config.yaml
n_head: 4
head_dim: 64
d_mlp: 1024
tie_embeddings: true
lr: 0.00501
grad_clip: 1.0
decay_shape: "linear"
batch_tokens: 131072
doc_mask: true
Each number is 128 + 24 x the weight over its row's rms, rounded and kept within 0 to 255. Layers, rows and columns count from 0. Numbers have three digits each. The size before them is the row's rms in percent of the matrix's.

# layer 19 MLP up, 1024x256, rms 0.157, rows 785-884, columns 192-255
102:107099125145138100147093184094155116140122126150118131156116104140134147161122140135148117149135115102134111152149129100132109123115150120101116094200140168143088120132124145136097123108144143
098:165103089109084170132127155167131140072118158130118144116130174138145117103079136118130106135124103132130154165126138154103164123113142138147156128110123151107101132123189146118122125136167074
099:158115119127129112058162150143112137114121105178145149144127119129131108132133131136116089102091158125084087104125107125100151114127150107115093149117125129116143123135126128132135129131158124
093:118108176131150154104094144135152134115129138109097094153111118126162143111123146141151173114108116129130155128129094148167098105146151151123116108142154136203115124116118162070178051156146121
094:174142129160135143071136134120102142119129157125115136100112121107132110114123132116110144080117138144099152138127160138123128117143124146105098113159137152132181124153123168073079141106108163
098:136114141129119141108119103146145146127140147137119095146175111123175107142132082133127134154113146146131115147135101112114155162096164122137117138131139162080079120107118136106149117145162133
085:166143121129101123118149105138167145089150105140152121116147077153115131150130133149109149151128142132198147116154103111135105132137125114095114134120137127087138063154119094141113154102112141
101:137119112125133193159095158200157143139140106122104099105103098162150165139098109137131149097096152119161128119101129137130114171120127121151142145152131160164137116116164162167099164115132140
097:169115109127157139122136077111145150128146127114126118124137128129136110136153154150146104131138158100086137107146082127151115176093153107103115131112164199130121108121113137117144153110134161
099:138116140142107147143178111102126112153124136134113123183133109107107109146092110134126167110127110147109085083093093133156075112155166120091113172131094145106176157171126115099166049170117125
102:139142135135070153131163147131095172105106140119138100116112129124118156075170096118114134125120136117088122159102157124126106127125129159125128128120146129098136122097077136129133118117081122
100:152152138104136107160170130062135119146144129157103115102133158156106131147135117076168129157117137110128151108120105120105102131104111101126128097105129101090171129149130123142111122136112108
101:115112142139081108134137135156149146148159097137113152104125106111105118159134140149117098148138122102129134133104173144147109102144129136161110117147123146132122132127122109129144103115149150
103:144085135097119113122110100121149138135118129158127062141101128146146129116125182123133160107181157128143123130132174168158165165102162144143143133115141097131119165129168149131137114130171132
109:120091106147115162120088091108141112111152122136155150123107118098122100144161110133167115126121149121132166120109097134104143119081109167104154099082117134142126151120134154133093137120138133
094:153106126155158080122152131112185113121113114141139108125157109120120117149163078122131121177189153158114118145149142128100142117129145132094127140130135105106115062124168132148147111105200100
102:160155172116133110111165113106122157119108152144124118153138124142108155153097140157145140108135085107140152109147148142109094144141115159165102080107110125088120091116104155164122078116145153
104:134156091126158109137148142137119173143146143131113117099126096089133130132140142124136126124171110125101174126139100110098138146109128141109138155109145114127150153153144102111103092132137090
100:122107130164139113115116074182137097094135147131117133108145094122125152116109172133107108133096112122143146086149159105118145136104133111137168158166163122112115055130155109163102104155135138
090:143093128146067109118135132138150139125113164149116123110116114144106155130164129120133128122137161168113108167148074106129118167169106112085112097137123100158128151188108098115123147116139140
096:127140121115125123145119117127160162090073161121130119115143126125121140107123127134109137130112092146120128091116114097120139126131147154128104112090106118133127122166148166111120120118119129
093:115151132121153120108144083134176079117123131107161126101148125141116160104133141134150137124128117132146135151112115148164146073109140163066126119095163190129165084157132168091123116136088143
099:128187138137063095087167126122145110139131171140139108155127126117118096118101144135165145123128120153174160094135116156084118125150130125117121129144131124129124076148133176123153131099147162
104:123186095110123108121124121178146096108110134126132129136141154157115132094104108123143115154124133168103141155123139106112129090126122136113102082138145093128107121119130188111140113175163149
094:144129162151132108171112123112127086117122085131130106128139049113166128126147138119134146134120080117114126128088100162142102109094114119151178129121113149156132121092142145108112093113145144
104:150138155108137174133134131110080151091107141143113158143109132134104112134076162110154157070088146164159164050111122163185090093130178114087143139157126161112099146124153150101125146119120110
098:121125181145171131143137134136102080136155153126125158173133136131185169136134091115105096132096173105090112140116102077106062103108144150182124133101138162096108131162113147154072088092130142
098:137119138062134140066119157166144169110126108156113130165121102145105140150111110156150123081113151126135126134143097093121147097116145147112091144157130143122145141121141150140081131154087134
100:133144098137130121093153163202107116137095091157102128156152085128104118104138122145136128115118048107130102102174124131125107171113146118126169163116070142112165123127122107136142109097102144
097:117123129109124155131119181126129145100122146135109124110135143131126121169146141148121106104119117105160121146100138131058154134106139154148120121128159162086132128184097116122120138144088131
086:113119084134117122150120123126137165138127166143113099122170175134165108106137131108097136143104095120132133161191141151121077116135115152090131108096108124140130129089151104095134133143114099
116:184116102126119091140123143118128114121165089114116149119132149124121144124103098091128112097118127177147084128127169075121108140122119148139108141133157125125163102129176138127103147061139114
103:120161145162179139120139106164136121131111135110096068148129154156137121099163119146166140118104149162092081113158137146108116149146157105148139119119120151143160103155118098130129128130141100
106:096142125107147152139125145168151075101133147141111110129142105135077134137098107101148114091131134119117115111136133100137094110142137103122142146137143105171110152123150125109128114169123106
089:163123084046117133141144186127111163134133142107138150148065120093119111113124130099102137144081104150141136142086150129130126148151105124148101135133103164168169098135153096080114143128152141
098:110131156126135149088139114136154154157120118183097098131121124107147159149147157180107101152147157195120107180163079119120195132120080124127122169119137186130137153113116153107164134140142150
086:111110152146148141128117088156128074103135159160133130131128147165174151160123152123095123119116070096099139159158122150134137121110136119064068149132157156131136178146155115096120146134094114
102:090122165098161123125159154115166067147121141129059107154140143109085175103119134156137137126094153130122107118178101123124097147127110135149104131115144130135138115097158170111157112138099136
101:113124167107150112131149099165123146135091109134162160113178101139124179121112158153126120124116095118108159133185115132115171110125107116172107065118127145100130108134138188155127133126136086
104:136110130127125167179129093112144110076128121135133113172124160194114154113133104130083125116104135115106136131167105167150172123106161061129086135152140094109120133119105109136139095109153133
103:110111195096162124121127167156148167095151108177127100139149113130137146143140144180119111152145140149164130066095091138142110108124104171129140124128130119124107141107122121121107189120128151
096:113172116162162127146137102130163089083111119110146127164144125122141142100129132162198158093094133115112119166148140139124129161133133139126125103061100104121177122113129149132112107159143124
098:137154110152128083121141103100115190167135139139163152132135096107138079155162149157153116149095142157100152135125097129093085138134154095108121136122112107144129136149118151128096113126113107
105:171150125120117144104115150055156082105118168135145080135161100177134160149144066132122157118162117142124143142132146147094187109138122113156163079126117085143132137140114134180118125145128124
086:126132126141144107122139155115137161098127146128140095160116080129112143110114092116121166114123127088113113151088137098131143110106156135152132123124079149119113201122118144139144106115110160
100:183094125108143139129155129105105118107125105144159145144140098177134139083111101134091120117093125153120134101126135154120136132127101126134174133091105160130105107147129134140139091111136105
102:133143157106138139139064113168116133128143183141139127120123130133137127143130148141152152136199130146143090142150143150116106131134161104130144144158121140127151164154129140157152127144145108
099:145126147146146154141148160099100124135083103147098116151141089103111153158121150082113126141157166130124149164132141127163118101118132124151105118142084113126122072132123130133062129103135143
104:182130149124118146098110138092158130130106108161102136161132144135141115136148115087155109097123157120131122083125132094103165124125136108126131148129121146176164134092083140120150128110153153
103:164149139125139156168082124103106135135126105164144096092116095102138128169185112157141128130077152103125116170146135120147106142160102133125138130146090110140125104101116173090143163138127145
104:138121152151120134152138175192100110133120088125151122132065074157132082132139142124176094156113121156081126126128122094095146143115096131113126161132130112146129109090141118135116159129114121
105:142093140120172098135123097119129139112153097106151116150148103114119169121183093126146136142079127143108136146144120137143125145132165125098144126119111151120148146145136155143130139114115138
101:174105141085116138121129128101123166126115133127130100103114134112124131137085165102139127080091127101148147111123120150157160142125119145107127132131122082129081147129164134108161117140118115
107:143162163117071132116128163127096109104153075115087134084124101104122142111144083144114180161096103133151091138130098165094143111107138159147105147117112141132122135088175108098118150127121125
108:127123145104080142118148134113139101100127140140143123145142165129114173122153104127143152162130143163115135175124137082127148146101160120094155160151112095123115167140167111093103093136088132
110:103153122107149103100116106138158120146094188168082143084107108137094161123113099176132125125145147132161119123146112120120138144139110165135154108135147145096157133138140117107098134114127116
103:127163092180120154161111148129135108138161128110120122102106138170130124140136112105117136115133146096153112170158119182142118137148135136102154111147137066136110143158163128133101124168145172
102:087147122133144078118141091128117144137131133154169110106112161144148160150147118103142152139127183132145110127161129156098146141132114130160144114125111151121103149050123121156091170106168118
108:137148121120177153159149115109163095121102107112150100088137178171105112130145157122121131109102154179115092132134125096127127112124100137170130160116123152143126111143137112159120132115106109
101:147161119130142147129145140107092110108094105167111137095123125135123139122118162107150127128147146141137103136126152117089123122136137051116117163126109095108173107111148130143174146144137150
105:137108117147138127148189151121163147175154133104173149161172125130148143124159120134140169098125132151088097158154127126134134106099180114127112087136157168108145116148154097143083141123114094
103:120091124145125116114153142087143082114133133122099176123123169161103104109118111129128131153139106141105165132116127166138098130104154154155135127118102164136111120137166091138055122146145135
094:135126159138067109117171140118132111187110137166182089098131104144089145128153102113118127106131188117158165133147124157121178094108143137128112088144120112133142150165130141115132129140135125
093:162115138121102151123207108125159153159111126162120128107092126144174126165136122122130117117109102146115140102081152096066156115159124152111168142127140097116109117138111131138093097072128104
106:127130121140125113118155099120161120170079105118154128144160122144102141108151118126117098088116116097123109111142111104127134127134120098128111149135112175084126150130176138114146147145120083
098:121142103113109108122117119175152143175142130134132168117119141163111158085107125105069070135094172160145127147132183109153122162074147122165147138150182145136102114125110120132128140143147134
106:105113122125112130137162149106140140118104138125135120123178091149119071147157098098130134106133131103069127134142130109114127130138145136130118117146147096107170132129110096110150103156156149
096:091097135154168106130153126121150080150149141133125101129134174128087148101132146150107177119154121092137080108183134144137175132110150131125134145097120177098108121125164133106096097113121094
099:169107135132106144104104119122159128107083162125103129127148124118153150152092136171133107160133167109133137089143130139151162119146175146132116105143135155144135129129114167103137090084129144
106:117153104104162141135122083116112113108145110171116102168085130120137091128163150129165150117174170108127151111126114142105118126131140170143089148134163120112132104107105106110129146133122149
097:099098135188133089132130116096117111135108155130155084145135108121123101150127120130115118116159153169150072107138119154108114124107116117146150128083148137110160139153124080131096156071163139
094:165108096127120099139146106113137167073138128147097119132178092153155130146092099084120120129125139103146125103119158144126141147106132125148112168143131157110161118128120120095120129132152160
099:097106152146136150105119112106107176125164122160116129144177104166093173130142159144158113128164107147147112102130131150127129091088124141136123128135152128137126132134135141096119113132160136
095:124115121135140152127121151108091145093129122153114116161096122179125098134099113119114154137103134085096067134139129103133108168150106135124118127117139168136110134131071104110147132138073123
098:123152090082140149165103126101159141115116087176103156134139087152162103162130126124126124130110088078093134140151099157108101125108134147126091152127110108103091135123139138135138132152138119
109:156103149145156129099138116151123127101125149145154126130166136101168090144129116118153111106154146213123121108140122121127148130106155122133119108107154109143125155152108154114126128132183089
097:104136126173122162094149123108156112095129101161125110122146098142141099109100144109163163108157104178149148150176122151135121160099171164127117142102171143145111126113131170147124124136105125
098:151124127108141138131088146090143139131094140160129137112153119074110116117176074125132164146074108158135088116146133161159131172137117144132104112165154137068137143097108112113118181154144155
091:136070148118124109132140159116105125137127113135103148082152098123136117099165094165174157121085092096135096095137084114171086104150115129118138099106105169141111138082117130128110088098111148
098:124086131105113132102132162136114132086110139115108137133175118148114084138103181134107160117131178146140150149100156155135124144132095137125140155172094135110113143113149096147175113099113110
108:121138131122141138106126136115217146112128110153121090117074109111124118147128137124139156110161073102169119128096095152103171111110147137107161136180120094136153086134140132117114121146115166
097:149142110141134106142130141160104104118136135159130139135136116135112150087127147136159147159140150121150144086110090138105137107089140142103137112147150113147117093099099129128155144162145113
104:132163151130172184109131129098128098155139118141124118130157094087114163147101130098179100126108148119120153138144147167134121160152146116141126099148075154153186128083160122109151110120140152
110:152146119166138145145171133127125110137097130126050131102135133107184134108132096100106162115102140139165083127140136114145161106094116111123155102164142129119150144173130124119141119168118146
115:161066097172086159117165125138119133172137144175157114158124120107163161093141122137113138130133135087151104143118138123105128138093097160096141149118146108093117126150130139125121145099174121
096:131148151155137104124171141110125143140154145114126125169168120146134103165162132148083153123090090108125103118107136098094152145122140134095105117157152120159154127110149115127151109131138145
098:117160130136156161111118101128144137148140103053120153085108119055155120158145066165106147139132149110107093116153091121137145113090122102128124133121103102137151108106149133149106102106140109
102:139159130142155144091127095161131131135104114118157144121126068137112101115107131134130116114104135114121102123179122091096158119155109127135133160155168137100107158132123156098078093097135125
099:111140130116133112173150118084120134138107162102098147140125113151117125088130143101101146122108157171088071101110154118089112123066104137140142170158156139113154134159154115145105170117132106
102:108097111137108128060130119120181152142142143110128149130133131094078144116127098121113138198094105167158130143164095126144137109123136115124124110152106122138139123101120100166165061090119115
103:125115109141109088141145122105133103148101137115135131166142147122095155161142125102163156103113096157152101091127115130160126154130142121088120128139146141146140120156115079112141122160166122
100:124104107134103120101135133144107170104200100118071089145092133142094152119178142146158151133133087066158136126121076150159129107132126174121127116088138177098123093092109109164150126131167191
098:114165168130148174144117112093112141096138131184149101118130135115091140163078116123126156125132106158169125135134086173098144160130154127117116144153126130114153135120151099139156142156129181
093:125128157122111145170118137118176094122127101153107118124139137146107142138151113104135101141116170135150126090145149183124100120122167138124139091122124145093126111177150083141102111135154097
107:110100102104102119164134183098141137106123120149159123089128144079134078125111153125109132114116135140100139138137154143130135141126148110102109122146132128134186131105154113114139124122150113
102:128134088150138129121143101183174149100090110125117103125147128173106141154095120151145110131151092116149102092166132115088095131128138123134142111129091124116170153156108145129103142150127156
103:135145084097122134111101123145143172129130126096104055155092121034128102167142109127143100169099098148117090128129182078126117161111109144138169166127129107129127076179162147086146095158134133
107:146160155156140122090121115115087110042110075155136115187088112139118129084136115163139126106141155145104119149102117135154159115135123149145111129113133137102135100122158129165164181146093162
108:116162099133176108098141117149110114100135119157151188127160098107168134134127132151166109117168105104125105142139085095116145128142065096087169171119146085108113143145134143099119121109117164
102:088106159109172165061128081152150066101106157183140135162151125133099139127109170104098085076114127124156103122142148134115098071142125176152158170149155098105086146140146093127104112141135160